{"d_model": 320, "n_head": 5, "head_dim": 64, "activation": "silu", "positions": "rope", "init_std_qkv": 0.0146, "lr": 0.00266, "decay_shape": "square"}
Each number is 500 + 50 x the weight over the matrix's rms, rounded and kept within 0 to 999. Layers, rows and columns count from 0. Numbers have three digits each.

# layer 13 MLP down (transposed), 1280x320, rms 0.108, rows 1105-1148, columns 0-159
544399525563505508506458431515526512506405528566428535529545569455452552640389587435506533450510451547541540476507458522449438499542480456484608513494503506549449605590562539462448492573481514508496493481508542374509491481481540360529541510475550539624409445534522425522511453504488497532484551541449500522498529520511568543471437523549394592463540447473439552577421484511514573539443532533494454488493554502404435557539516508392445501461431554404466524510504519513445485488498598
456510571522462450502526492453520483615504533509446498389466485488457457507558486521486560580417552500473462501478480438507465394498497459443547514505474509533515451439543451418393431550534540537571551463491508479469503490471560513535528534465536567523529515515531433524516478585559574455559485520470460458541525537446508547504428497594523518497497476485488407592538475497549500685499517502434527473504510503477495535454433486588601461527527523532469530497492482446463463484453563
487635536484529585485477456491545483544538511533514553405508375448551470550567490504555558528563531465460619509522538449462542507485490502433405467489456536495475442484417512443434474441536486539467510540542512517552507513512454495450559437467473561453489437559496442517495506497450428502605491501481588534444502507426476475516615501466472471435506526470436534392509480523390459476598497522490514539568475465653530471450523559482483469436441587514441509384442508467558531520520541
494526503476497559402625518487522369547514507538435562515568625618463482466484485503491511431519533490468597586522520608404492501584516595554427380400519441539442497395535465447545548424516490563499399576460491537488560410442525493474464452478492517541512396540435498541526495460501544497460530440525559478396530483567476518492470510480559605488555466469468435554563508481520434551402531508429453585566448514572553472581493486440453580505482496476480611555483491390565448487554447
498468587545607491516603516462466457519676540517530444498427439416506461515526568634494499483523508508477463505605546465493451444562567560541565451545478454384540536464511439526606523457508426573491448452397555559594502570552530496527569535523378439447443452630610521497532567488580408573505534571571587552544533451436481554457497537516474307513471539498469417545495493423555464459539591442591352462454538566646594471434564537517623569503596516510445466516437614547517502508578454
527490400461462520467572392482551507483531531486421586545524516569454462523488554546460574447493499487640478544485471512483569518557522530457484510511535460489404503511496511465494501535496437564461478579448441517503463445414513544461563538618517505620546428506498482533539547500517357483400446505540568532507414471532363551579448463495508493465488544518513450507541489576559503469599539509499455485437482428462508550514454436543516494547548462469458418530470501618530513520442549
525491596497439515515494394391500628521379539517509473432583539528489470539405505575507509486455469541504525548459503563518427562438321455507503415617557479589598523521485495493535520553450480543503524543480512591495411491565514468540427450459561458508503533595498388527452387540496410475427511568507411545503497534498526521547478475577547536543488525527561474489456481513500524492503445597485461451490398520456500500469461551499521552543553539559457507465470512509512420436601563
563502388498435481508468469496442330505496478449485465595462546633498568550518503529490439547547510499462496556388415421478465541519443434479510525493534510581511449462495497477541490523455492551456535535454464420485562427554539450494427464421538480548581443444446575466542516526391590455462532446439537533438542461526532381633548466476575505498557545483508465529529513523517482574529463565507502498551490476518516526382505423491521476484575402503463500433486550454545552534471460
485455479600543462493476482491481518437576450521379609499535508531430579389554626469484532466451577494495537507496454518486463522493486512418496503517406486500452459406445492468493478464515477420543447490451455514572480506438542481492531565538512456501507428410495488476477448491484508518518496451406547546445453469403526508462582415438487455462507404446476619521583493515473479565494547451456502501447555498511543518453461465411545455484497459569501501515508433515504462497406548
470535541498433473473431480511414529522514570531483509454488471507441551489504451453531532527439516422539410436447496592496470474529542511542558467542546560462511592556467511536473493579475545502459413514521493494568474519512511533439521528541479499578490501483459506471509502514491446521471503487506527519440506454656521555499533515614566530466467490513467456495436467455527583427565434555439486443530518465484528558493525526442523442512456565585565611482361520486478479574555486
498470501484578526470454547556505512552498596442555448524530485566513478488519486494518466552490542486569504494504482492514430584460479492529500443515387475501441562498489528532589515522476557539453532508451447405584517494457500452610480577456500524482494558503521512511480547560516500533496447579496436510548453519618516539484528463504484516473517439581538517437524463558474498520479463549487454507526510466500499541482514476444454497510543562474430522564504592507439434488494440
502521481387481475419512596486492517543532407452501474500507483437524467425501551498495392456526509510565555536497499516484508546511526434524460510522483477515476508480437498534499493463484541498641443415426528478466411622509477486451531525500507519518570521457508496467467477494534565462493560487536521493448531442493505487574477513543460548601537512472477491529453477505457490391511520566639499472429433455475465373607451469521491508537581511416526541532494561598505480476482482
445461462508493572381472510488457510492507524503444497564532446492476523468472515533446495527498531448494399526541494549493488454503497562468490535480483529553506548516510577382402498466501505561429564489513445498509474568541511492520591508430556478616458525536451431507452473465490519375462546533447505498511620520502457442511505532446513551533501445500426581488386476510493513471503568543492427525506472516534543557525530454489449515470470486532484480504642551589511459437506444
495465506488463496429500499481491524466537544537553496478499504458507471489547505514501429488457518491490489482481469470487523489524508492558525538427531508516501419529477438503481520535491502503499517525468490496505455499528474531483495501501521492481513486501550550522480473504444504481464495483501499470498527493527476503518526516578445520483529461416412531495491593523515570467480491477507517510540503547504498518516495513497519475493487463469494567470527507459514492496524507
541539514481437439530483477562419466574411495522531597573486538440486440527563512481516597468382364493528496478464532483495495539599453499491497500429524520490483517539466447437413446504509458525434476466504363510587485538411562532504424414532551561463518517455593534520508580509524478474533521511536545520519590540541468484563494435522507502487468538587452549482515470563522514462492489508523513503496447484595564448506496456400602426518498479445528503490462546549512565464571504
488479486508484488468501489513514493478545525504587488456478491506481495516521525490484461495486504478512477459510498500512510500493519475533486542480490528499510404511488459494478499557508512516472500512466488489492518485499520500523508505457481533482493504512520530522482492513470501470479516487549503525546490473531505506515496494581473533483486483448447522505516563473482540489489498515484529513470514515477504512504517493474456557481510445475493547516555502504483457498522467
410505517554545449433524451466424546585477517417490550407586562541520452514529524571549580413516520487508510640483449512533476496632510513412563471533538497486448523571540579484515495437585357540508460541445478532445505521540495514451435509588567459529521467465465502450524492468540508449430479419476490455482615556536440485493528510525439521492603439510491609518551454395427523626483509455475485532432449506635528481466499522498502549520457532404523473506586522515498468428498507
526512593475531508458515535507398546470597424488475504459487424480533496424590558453510516457528512479455506562515522404466459513517525581451487592503522565537475477460511361503511533509534465477470511552475468491407413391488544545526467446450424411570531520395574438565528476537528457612497610453449453468417469551517449426496473565534515536449558585472590536534615499450538495494455536573526446507606486531483548485479529545408514413506540418540455463511503518533549464518436523
554507540443431537452532508488428437452475496454470451606543498453559528501475528498471535575521415570485553543499421450561553472553448563500519495513509437565513499476497571492492463523481534531477498555561458527532466466458442447598550494493471440467503490424476512444506451548489499435510444529587513501426479648547444502464493488498485493460508436418499535514450491601481563445566439560406594510584596488492483502579531454536463599487560492551620503508469538480500468496587530
498449601437509488425502402502508505516447478466544560510466508438534479527570491489505424405471533594379482397422479556420538554474515565502498449427433519444479677566502415461521460502496444475405477564600534525534498510516432563469512475482511514459536375432539492417533521545510464444544451531546496484401486454428511600478473430426482502497571547508590404447564457524514491469475518575576436567520559547557484506429480502605447461532511436568515470605429448550488514505552464
526554575434519467421485527477548439463477558530482467610493499444480421479524466430496524506486351479450521530472479525483534526406518454492493444527507393468566494523518568516499519454509476533519521520372516465492486501519463428575507471457425468529484489473465551407571571457321477452410434511476523517494512503406486528453504523429522439488505418459507522458619508535514520437427450542480547409581554554564512582503494414510479539521529597435526627461514518437586497490565516
487498481542592537517463454442503584414471490366564477541534472458602421614388555416443539520497446556402499484535415514488508530532508393457458449510553519498547582531468501468565463407501530542470524535552419477383537537559537433539523505535511534518525585514526559504525554482517486560500540487545617593460546519566504505429434515471501593452430493656534548431520499530480534493526552486533476498469452548477495439515548497409495502431521519478477575406566540558494409557581498
459518511551501446429494542436477434447474496488467461485508542421568514493467393502563519523399516543450510503491447508531468463454423478435534517452498463495496562590478584510541464558448531512459548413544573540555465529558559506491537494537477559522453527478512433463457564501598579492502505515449517467530519539480515493399572430513475453462468631419494466422536510458524475509403551529460488471501465540480509487550455542514500517469463553556540533555469382458483500479472558
507505453507432544474418670507589529539428571441549461586556455486474472514536544549521583500400483395453503544470506497482447432510479525564454449521561503513420624510531636498606404480504457524565412526467463489430530492532496485534562507523382523637486469573536466519532453547480538381515465501504594472499504536561435388463518557494497393484381512515448475520497583446453380503573565587514492457519441499627664558446489555592519548551497554488483442529517461529479530472537500
476524464433505438476505552548545528554462405538439521516490479535405405574548525519504585431516612466496518486506518450527494517612498533533528498544499555512385549449505585469580426544540449456583419463524518480507538477464449576599566486509498487585500498481466363619472529540525498553527544441445523507572431539481453438491527499444523500468519528427554537604556455587554402488423529467448471484503438565476457463499452494484491591559611559485564474484381497512512542446472433
535502533487495524529557513465435518572408477604449445481539479510518556484530479598574549468499476454806472511582507540413473473448516538458421502482541480473455560519465504510544468526500507515457522476492492600570549571542574519473490554465526456482548484438565467602499519487477486490533498528520581587473527472546514488494546473439515464479523482535573547539522554465417485595499482477482495522454511542443506496458443503535533482598570531495534500560457545529476566509493491
520503524439535521614502479519548526470445481492425492569467493427482503446428473615547486505501465440512516499566538522435461561455488572457417497541434519554600569512511494506520537493425544461480487464540497568577544552539466547431590463631456583495451561508556532595635458506541497619571413515511459527507612522514521513474447586400476444515486433474473547479434466477505522476489414579536550522507514553521617461446489506421461545457566597506572521439429525601458440569505432
453519459423512498485470493523459539531499399455450545490453462466614539565534452498552579468484490455717522573578518554490472554484461542622563542480459503477527568503528412508458560373496434600412562455450480490533504534547510453533381532479529527517551511524563524589537519543470471568534470459535340584416450518465562504488563517397507557500486516553528493541596439427538487514475455419455517458515548507515510507512573486468506506517487461400436446500391516448468531467468589
564561509474492503472553523402520515504486531440510464434511534490608444453496395541570580511470520552512424491547486532503470503508477514499438548520495598474461576531512541478511510465538634573516470452496553520495540546496466425582475590521420405475500498465483498485543497598458532499594464468491448550534527515519462471471526529461543584410541490524465535467498475524562471503483369425467466584444563513537519484473515573520453437506479513536538442533530489507453452528505488
524370495472489534564484535497501482496466532459531527454557486416546532487512482479508584598581503493418437477484475542527450477550450534559559554476517572437573537524441519515485422505491538498511489454496413589547492425463601632552538439421522592477521493481404516504424503493498497584481493524477492536411553490485543513582502539477522541413600475601543541426570497445508479471516388558493550571517474494559391483554504496547465427406557408602535514520510543497523461523526434
570498516500477594443549493465536354446454482461509398474449531451524456502542459474522499490512562488513552521471513510517476519485465528534571504455608509427513637494571557495520540482481445504512457421520540620552490533493541480494481487499564546551518524434478449506531572505509557472530510391521492548462546596487525525513517439496562539453552507553406588442512487491540432531504472510477477505539510534553459495507466496596527544514421474497480464514522452511493596480506439
518489491568463520424502477532521478489607561451608448524537567459505423499551518437490449542486474541535489486503494595512538512595544510566462555520478467424596487490451492446473501507479484496470544477464548499468492502464534544534460526536502453506524537437514562448464475521520569500480531481475500489456530431511420415571501596489416480433498522461417481487535588467413552481430525506492501501521511417460467470477496491502433526493452496511409542489517520447551523508486468
532463449452519554509492519473477549452660530549533386490461467508498505506540548499433510421421469512501458578493510499419537476525500579488436475511518456455514547424470486526585514448464503519462471508596511486522466530555512471470475446482523473507502509518453541495434463546490498562405504543526502573490498449511504479397533468568540446538482485513396508487497468472502503491502557502489539503536511505527420518477506446461579473466519529516457532517498425543484481481492496
529486573462511526453531563523503576519433531391467620462473492437467479570553561513503509530473486455490530548520419491570436413473449505553568439479475434520558432511485424438458462469530490506480466553388488475557498532488422560477521595555584522474498510570499434564482487500578471501498436537526438482522503543513508527505473478471477610481480463472499534416538461494407472441509526561507480478464496492497521479494561543553487536589528518475519492518516440487456519578500469
536576491543546451549492579414498559411536436572493517444519440510519480483612461478404545377510569547536498527492424501537397519496564492580485524561468502467414586443489557524554501463545459544484480474532488521507458528452517509543450447527432492481523460523549466519598395447474501514496548415408432466533491518412534572475426499466582498480525440412478463507504416534534370413458565548517496381519441527545557492498552433519564485446472542484453551525588482504476465562535532
514512576487543570464514463450428518600419597510500440533449521505506524525505584541483472605531577466509579439508411490482398499609492515449456470513377494413494517547587514509489550525517538430565575524487470530495494482556534513449512555507421437481520592585504522527421459478450470527454540431406436492450549516485495420469436459544422536474531573409505542549482537476469441566569480596506480515509440456536520520514487479640548454590563461474546382555512427544496553528498524
463616488447483491482488477473482570543535529539499402504499526598513486534602516420534449493520536458507511530468558585473535585524509481452417449497594503436544545518522509468439462567561469477522439423530529488468501515518532484458496528477463563495515482513575511558525450528479495504509488446470576636559488538526543441535436503498490459560576440540471511515544413456536506505527389510513492521496563545548570457461626461475492548490502509549521545454509524487506460538546581
515470476489468523629437490547451493498513538500472466525515426590532447549459550421459462553534557506417508487609472446558503507472466437499529446440562472502401483500503537443481538531484518552487586490576545497495548529420541512494547463619408489515560341483586455544544511429503459486562527560463574536556493589490549445606490540484498446452571409535462564474522425483580474514532549492513488545473584549456499483404513496540532438571532568554487558467551504564503500429504527
500487557474434515529346486565484365521443613481480600578562446434503492524490559569507472597531540546384486494528444435465413405530454586462445427432507533482549586486521501552479457458424488466467550466543426599563522454579587403559623461495536507432554532491467570417617415562528558504591505500517508510531493447397473431454444547494517469439462513478537457510411454537515540560430527452473579465523541488533561488516499553512488462500503429439408429527451570627553577432458572
462417529496473509525491547557553551438582514514445503549452523453473557556458496479479495563464593463478486440510584515634473466521458519554542449500459500534527565491496538484482472508422604550493428527550507586558506400578475423480530609496509502577494483585453499534450586396565516579507511583553529492444478591496524457515544541519493418535422514441565499467449482501506531501520512548487540378491527602461468534438448479530603430543520481450443536460475446551451546512564462
592457485505510397454507495436541524494481483491627457465517553484458513570499491567526512604461535417427611568496455466470513441607483460499491596465493535449552537486478488487446544529512510492588529480538558544450483542489474445411496590526597503547518520456495462553450556475411399487522454518506603520391545499466569562549504497500533610506520452481401579545575529533520525489525470517516519352485489577520515467561483509532490423514436450618477499458481493422460456602502487
458445587579588496497484486501513443471529500379474458458506479439504555644492518437626510474492502479433438510570483597495452583527563421439572474588486467548543600477548475556518499396450564552468548556607491523426460387426542565530471434501471428518450508492507615487447533527537479530540466479506471508470475468462571500463492498466511472527420586437567391476524483462508533452503561476530382514491514517539552522493534534591402436476442590521514474515546513561494575496360565
604559475459394453564487486519512567488541426477456496518548543504462505563476422487484527490489531494391466497539481452463497488518445387452487514436511523392520428345548493499506501462495593390487526523606453402457537484477521459467510427485418469430462635573525547524490572506593457421571474539605501373457504497472502470443452581345548382384455548500584457510456513493555534396599518453535442533501351519498596510495519519430439415548526504569504507528448489496449534422548476
435544470509543520563489470481432477490468582596484505518472478502529488495542524504436483496563422509506511500553543549485506553540472499435516493531495533475501503457522551456482468529492520540516474543506457532488565454593497515498490547465504536536551439454475483502562436571600521515527481431454497531446570579527529551529493444389438464481513474480524551513522447593600489487538501425518455476411509586502479529481447482567498397509502594478517529540513634492489474511511608
# layer 13 MLP up, 1280x320, rms 0.127, rows 1106-1149, columns 0-159
490464494437589474466449405544576474591502477516498487524530582590483491587535574430511508553466529521540542450468422546526458497444447500488551555474429566482525500458472542536479466504476596546479471513545490482460516437507530555456494541472475465483429514417525544525442587457497474509550585462555520411483563489533503503521437460564511533534490480485529544642504526525504480427453524490468514421528559528465473496499448501454467468570429518383514488489435463472422482543530479
509479507464425466480464483561456491492480550346510457529542542521652445422522538408495471515506470429559532396468486514461528547516510496532506515504476469455547537515442407512595563441453632584604519503534498463443543611455539496469523430633532568513479456586594497466460488469535493548598593569500464498484466505430588485476508490471471453455412499540417406477564516501555497496443494445517438485486575490498518467512556497459517602534548549567492541550475572596497464507507513
473490475537491485490506510511552553394544555516519507440539545390526521477439497432460491479525512521511574446434463472463441528535496527556496533485404454522477480511556533514495498528513439475502494495496527539534464526530466483476469452457522464482576486456538519465459452473509520539596515456382439528521562486557508432504585495421534518517448488526325440456477521562492490490535431567580433551500453528458414480475401501536558561494512466471463459495430539479522500517456425
467561536564538496566427441418497407452571446557549527456417566509428523537506588515540434463481475502539459464468406483436512498548586519543480555503470546461482584438572455579456510427557506489518513435563498565505460500558521472532551487477575525545509413472525468548413481481446547530419504594455494590500562521459514488411441438437410434561511424428418431461544589420430525415410477507515520551535565553521525541429537491516457461552498565542466499506473505478636472487517562
554465471575501529565395439468509550408487491465506534489575551527523509602516527431463418526485400469540456527522417539504500484489516498500491462468429561478501408458473505530547438451504484477500484497583524489460551508407529579468547547503428413553542480493585532511439497480461504484427527460496460499506444550541522432549451526456500503499469556514480501516505552452533463507531518538569500506376527461439530437480525582482561541481440453489476499492540534487498468481418486
446483445375488499511495527534537455521568519552438516453493460508410556522482453474503498499479538517594563451500535623497459490437497467548509532503518457485465409503606479582547353522499518485462563443439425456532497565530484457499431520481449534503386491479565455523457496425550499523501434574536460453576412484502523493424551528560466547450567389475399489530472532423585538456550508481544536518498562463577495523537474519508416560473449531504548553484563436461452437490515458
431491418568549530531497522442488502449502456347507611531521492383535548336429399538440483482534523506531463507578496526444481566481568546446516507515489459494463456549499493464497539518467460436528513483489487379581548431401479509506483478470534493521398561530431613434468505616504473533500539501452464575586383530529534515552603505450538557518429493491482556503494500492529450474513547444539449541477541583434464509482411551515451443476537423543446498551460504493496472564573480
491510476486469437489324604534573474522479432448582555531475498495551514416574453498483557584544490530428551426411515478546456455595495467525424413476451526500573476542526529555489508501513506480486586464508528524597389548427470470510548577534474506526493545507562560500553486461418522463507516540460385536606557517469464457516566585537434599518525557557505583495469507499516529475449445534457508569550494398530444559496567476563474528474487420524557466508456525483533463526545455
565433518505605515497557438454495550469487466547486545494501489556557494468568607455477542488613466573522498472470522430485519538566465490497462499418462442511502461466531455496593529531444429451517531513512485637509527490516517412491472532509525541457567512407461478479510534457492507599523521550454522416498496544481467526565492527479535444450587520555511577491542498574519483521505478485503550498478501527504474524413468500483511423484600482438420510503498592448544416484476503
544520498474511501484606508546437523478477505562469509474567425437506513503563492508426463500447527522487480489494519489564563413539575468495435497391541504430558536460486561605497529481556470563429430366488561438465520559510509456525512448431460519407581449474511484406479451522493470518572582468523530509460492538468594430470437462567506457560527496496455398497440468447575509541457510514461431469569509514463549519391537468482531524490495432486513429446488446537568488572502476
454543510511543521463498437442595442449540499444504547520545523489478487534523439496447572510516431404487463450569434501434465585479501537460495528484404548476543531414657509429559526552504482474473568466450518606424486619470516500567456508488594515580498476468464464548475575524512540514535489545505494538521520484438515470477527513501535524521462530515473507509442549487501498543476444449403539428475446562492508432508516482488534429455408541479597455470488515429504546539481540
484478446540489427395507611451542575491530459534468549456525559561585493521558529485486524469427606478446556468525572455500467542606427468520378512500529450458416507488474432534530558539529477408554430515478457461478502462493548400525482503537493509516485557409513598454475481466463412557483420500556412612471504491537485539467474456448530539497408588444451523531535520510585464497446408493528433407449425476516467533594517441520530595511474567497519496540419544435355475525513555
582550544486539534518466498448479460569475505481525474540486506539522470496439485524498538421553470550530435523511564537509499530573497447528515458595556533495445498485546581526495499516535500532584491509457572516472450520467508581475512527517535567502518561465485570542634482506499511495488529496450512519529465485563538459506528466528573439523529510571556508555519488544557488494525507576510457537498544479437472421469460489547603470479601560596541531508553425496480534488454443
557503483527527519522483518489432475477469517530457450553553522525456537500556427589537521606554512490505528453515433484482431499559487413465469519469521539476599526421524540443537541516553494460541499457512494508489562406578466495492365475563498586434547475520539517374480531484507523576538514452509463505517445517431508395545447516488443518522566589472458541541436462530496464560462530518477543431401535540479581526530547501479491496425585456544379471499433460366459495557531520
566511510483510486492551481494435494507453540511530511545587528487521544557392445537517518494546479435507462568489512540519490527520505512534628481599518406501501482482527506458538456462518518502509503535438510557483474429493486537438549485605561505485484479500456463443548546507447545489486550539509475563443386473487481497494506477467582531422566537512539495526543538503461520571505551454523482518437528408507575346528481525567498453456554655593566479502515410439569529475486447
402410514532442529491512605474464545502491431531526567478401474531445547497386505508542504492532536516405590458498412509491470479581505440467309438564509597448520433523495418536460509479482433499506539425414647514523516519512454535520485521490496472612511609460500509506523425492491476522435478580577507544536473459524582472504499473542468496471492494484496536447483442509512557642523550519542444418514514486442513530472494511471536459510476592503460494519607456560479408436517442
385593555474481550277478491469409418462418524567490471483479581385512581540512496466421438496440481466555510459425498519458555558551570564503470545499435536510564423578477483580488525562534443551444547515662444544569602427523530531525415521419444520410526497410604516534430392412526534592541470487515547441460602524479511482461463522560549573566447528506455480546535399457457480511448466445412529511440498518572406519549509561540479551487392556467524475551444430420517501405398382
392606494532535531514416491470472471542474506550463513465583520527510489510597497425533512509529509522453477509404488526453508490524484512508437462509505551601558495494536549602427479482466563571607407387524404398506510503542481469451466514562526517525583489531482433483533524476471517428486443542522393427529517375581504499518605533484432516454477520473460531465573468505499480499475608501593548400522532468492563455551408494471512516507556489588486516498534485402539460539522545
446523438606457523467517441483464498394554421658386507505558498450503566571405448574473504597432440467497519519483514548565403543483479446453475567417443474520560532507560423570450488491557449430531514534418493487524557535589504537496467476591516437432554431512496569507413588530482464551502451547484484497512533508576592489471465493533510602604473484520490444496505455452518433432582513495536558563466491561488549562587487497546462563513519516541525504476490467554566537471545463
462522521556511426620453502503461541509444538506622522507476574477462543514436547541426441462540546503550517490527575558405453514628530592518504424390487527466480571478533489595490522536470495552564501502526641484460490518525494509536518556467487511491458489550514394573466518435501516467471501528520508537493492501558562458566457525457554623486519529460446549474483520494499566436571522484528437500439455498607504540527495471575526418551470449407566489517427432522514398518490523
451564478508506531556446451501438547465462466505541481474520492468414470457432427486516539522484416544489457505576560463440407491454637383390458476442590485417559455459572517562456486515551531486544601498527508501446457487521564526493549475509481528503584516515611523436576724518485470553560443557489412521584393556568596594525378449580500433576570459524385416481541556424526496479460524499499495515524434502549532375600512477461490449473499558475547483516469531462532507555456399
590577512438473566545512525501506490564434425469444513592486544543513480439515503516446549545493506473518508501500508524485617543514435481571435508633528507510495477504491577507463526499512482559547515478432404472470489481482556563585459476458577521463559437519505430474447414414543528566467412526484517507429406497533550549525531524572491416558590509445555513463454605467611486520575504459509492499493549531505411447452419421531498388534493488517471558495472530446412508436448536
462530468461537454487505514538558494438487453456516451334508565386462443478539457523425511399347439522390496507512512513459494490521522422489473481481555641474497438457497548577516529526521470498462412458562522472502485390577507498481489488557536482719535542332580513480514481433502415417491488503476542546583460424372485485415443471401474481548419474461354502440494424468474455401485599413552552576569544480522477498530532584560541446499479480492485515448492550451538417438553622
482498499567492506498438523580511501410575523530327504481507497486549457520656527557542536575491491434506443494504571516554466458494486493557519633467518540440402514550415465535517511526483496401477454407486463569553564480527487529525551506502448587547487466476470584510458476421476487448477515551556523547605535465567599477494521557471528520463518467540465496584489559502541518485469533494518435521429461500589552449549539424511463499496520472449510471626476449491506462472566474
527499625441564532471426520513488480516440564509518538507503540629510404567521476516436481436455476500627485489539417511450486464508546508523495466505497572509517384522563530450558474491496523565496470491531449445556583492432519574533585477460523479558520432573521559470490387483525544509482452426465497582476518542542544499397485567440528492482557491543506521425465520454504466551501520440497491542479531531500599462490393523555520471544544546555485532488536424549490426394479466
537437451464443461544567540455575564529481517518614551467440486481502510499482470464582483486441441496580485501478528450484490426444538531549477445525551463523486507491522406468495459565507458453542521488498470480462547443524506495554504503377502525422508457503547417522551578479442530541442477567478478438630590530430439551464486474459580525535510498507475372414501411517510583532470539529525449665542428527443492527475433489465492540548525529424519515472627436573491505485433526
444465498539489528471488655472504456407495498444640532456518411580505619481452564469403440551567547478519572442455508529456483509558449490547409546521439433486523466565561483501481623458524544439494450524499573511602570602521588515464548416503530604504559529548490528473488460483555560526526428500516491449490464497538540451557523469551484514427463544506455531524477571477478658449438519514546495505510491449550495574482470464515346553513548523405477531511512442535589444537490498
529515445495461441501558490506449557459517517443533451468529553475491518494448546397536588454576547535541534471489460366469540603500427483447412463529495499467508514459487469491451619499551489526515481515557522508530593534363412541487437514402544413370478438456534572490518497543545503489434530491531558425547516511496512528434505540435581528502441453545464473502654497482506371468574451460516556467446556469564481457460510512387499459522486507482571516512548475473509505581521472
488514562530517409551500386603538516427506548553428636498528462548521570493534456494516491498450535512453537436615456514497491424506420573549550526527480505551379462501597498442496496472445420493479526483485427437578516447530507549409525610372550449462466494424587537488420483436479371524556512506583456511487516499552463583510510488550451509528354366456469504415459436554480545450539512433462501572533501563481564549465384462505557473521530529468477553467572400491459504497472529
435480522474554451450524508576423573471536567522514506400570542500441578471461519434524442489444424547430452538476570589430507477521618439458506469547442551424380421518496416483481424427507512444559472553535542403493437536496499464544468493527459515465492520484510484491475547530589516391451549541511405605522510541532501475542494551523512472554431443532472434571495533591434519514421562513488514499430509522468612478465528579535464491470481506453524588439516491483481447525544507
580562506478523365541486470475438499568587486544406425597453515522489490567457458525528545467521509506446522551506482606456473507521482598433512411528488469534449534524472493497466477460484437576502506500522486449397406498538473535443483590449473518475464494564459509460528407608401621461580513526493507496505491544554501527609528424502532422450475471500429497514358551550555501524645466489462463532536473452498535521462522447489601472580564507514503504626470439471516479450525504
505447579473447512412460571540566502481362562484466546457524519514441492540532476559582510533506455464469441501484530543569519506599460522514502591480516535555463445463546578459397439528505461418471584526428481522442453481412522507531478510535487474596438519527452466453526525430610553465572472502426472531520492504512510485584434570457490601468550528483487545471507466479520424519488550521500531409533539442483525462614458505567523556505456494442521463424478613620548499496523469
480484404542508423497561537441504532514446507480508498473495473518517472538536469477421455471552501527459517451519578548542453487487580475529502486438482542547528517519574532474525434562536460563562535491562519510476466448526482511439401563487510583504499591436425545449580532474461556554461462485591533599524474516505475510453590621565571482484568565435551578597540464494492549546414465473450474472494330484443506513577534535486503412581477435584529558503520515375526404440467470
511511423538495593557578508510521483582539569505483491502580437552561474459420458543479538558544508487454578456558400378462605466577383601479489446532423543475461487555562475493541413545484473535542455446483420477452461567501507508409491586489500431501412492528470443454572596518490466425379527491444518544571575530514487545455498560504564522429536530482566446529492511502511541503460491518489451509496509528553579470476486531614466492407415527552517517538492541442521526484632483
504510614485480494471507508511427504548511455472518527422555548536501484497548593510469484558338501500494591505477620494444562475483545444509598566438492530505511503458454469490438547493513499511516495535459524495546540551539517497458484461535490539569465452386579488443489504380383478480460533548542531514555521469499519497544425477492443442473496519469537475597506372530514570482470585448490476492391462491391485502439566473550530389468417657396513524561567480437445555532524423
510469475432449433460445448456429545465434446483451485469505593456526530492465519561550575527386425545465500473424550533499525428529528487444555450413491555507487416450519478462442510507593565473455594582529488518502526489525518440492460432488467473514566505581567457475454507446498643533395449545381437483432526508500582515517516500379539513520478607513470535405554423382450464546528514468472513409517501422499471519624507453456544533475541481534424511460562531517550420479527460
455609458473512460472526483552481420508438486568410481507513470475538450468464523580487462513483458527492529502435507445468522476523459508483534381538476504450525438588482529479508527553530529488550549575335483486536478400510557544493449472476402544482516467429483494473496457498465423533402349599548529438491528635548519448492398451515541538536461347462511515498447526543402560559503458486472554424459498532474639422565588488514540418527501413515537514553588440539372550472493463
508544536507505435470531455507436494545567507518550417488462460500484381624496475449526495536499439469510493511571538486501484435563566428424471557477475573533552468568565533598523487457504468527438611480630389462569428411471630511552534509491570517452443543556521480461498433378490535485581439577605491514523378453448489540610514480464452494519500545461499515417454488496435470508492546450468520517490509510410492513538461460472552448415486493465513537402533462570615446439414521
578439441474459537445460594532517508589415474519578501442441477460529540470519526566548547461490507517496482526390561588457515473553564524482481453464533474375460513477494462479429481638527483520522486470554466473511515465506525626556522474503534501559506445524542511522413475469605589537450517430521469486509506468491424567527446443452520494507508618491512510498481469512512484563534492513499472461545568481593525495534478523532433463539473454524456506447509514465440462396568550
409484549532484501483452490552489509531494512486460554462510467479582457498572522440375537457544463502440427475514540551456416568435575502511459429464542500384440484609543485537487456541545499472512510464535469532468530562443535495618462519532438485510505492608585593475587480520518467581467440529508436584615382528562504459435561466546465417557445562425484453457519504419462533509447415421495470511536564444467475503525460476492532467478534469395479618476456483580376527454577412
402484446542507522512593436452469573414551559568537380463442445520553439442510522607488545535560544469490529418471431501524532621519513612502565545560564524559580505523466489440477450558536497610507514551526558416447445576531531530452572447515506523464451485498473498438413457581465439447487481525464468529460529491476516518454528537443578568494455378520483571487504504431549514493531543476506461547444430491486608497549488530443459499497495528354444499471391518459569502482526529
480442489493483493438500450406413470549577472544522543612497610575542488459479514487421438586493460538533506423578490538518415537491369530456524538526510465568557481498522481503418406543461440473475517549495512543546486628547528467547567565523530567469416476495509507495479484601421495459545466581501538536476571473394442567491445621629527411456492445511564509583592446449507406451450494515444480592461377526509580558545559486521584421449454571469567486552620522494557520444574492
465472506479464570498497509572467483439429481502427461464581428537528499469543519505518545428479475554488475437434568555573488554456525552425541500511488524483545461523545569325437415538555497562568489530633528532561525570507481571563531515493597452513514515435531538452479547504506461530466561511470468431442460487513504517472472499523476531428519518517571473516452583572585559454569542477522473511470403519466469405422411506538453450477528648548482493519541519542589437475518529
405570480535518544505400526555531499475490480507535491479532545504493409489466469557446564477484519500581441498537542471509462488447490484463538466339481529517406433487587431565493462530470583486541512517529525471551483499518493485460541471545474451461462520566499508500421506533560428549462570580539499445509479522552500580440453562487529463592589451517540482451441544490484551507491512506495511531501503488515484519482530466502481467497604519466522511397527502424421437449477507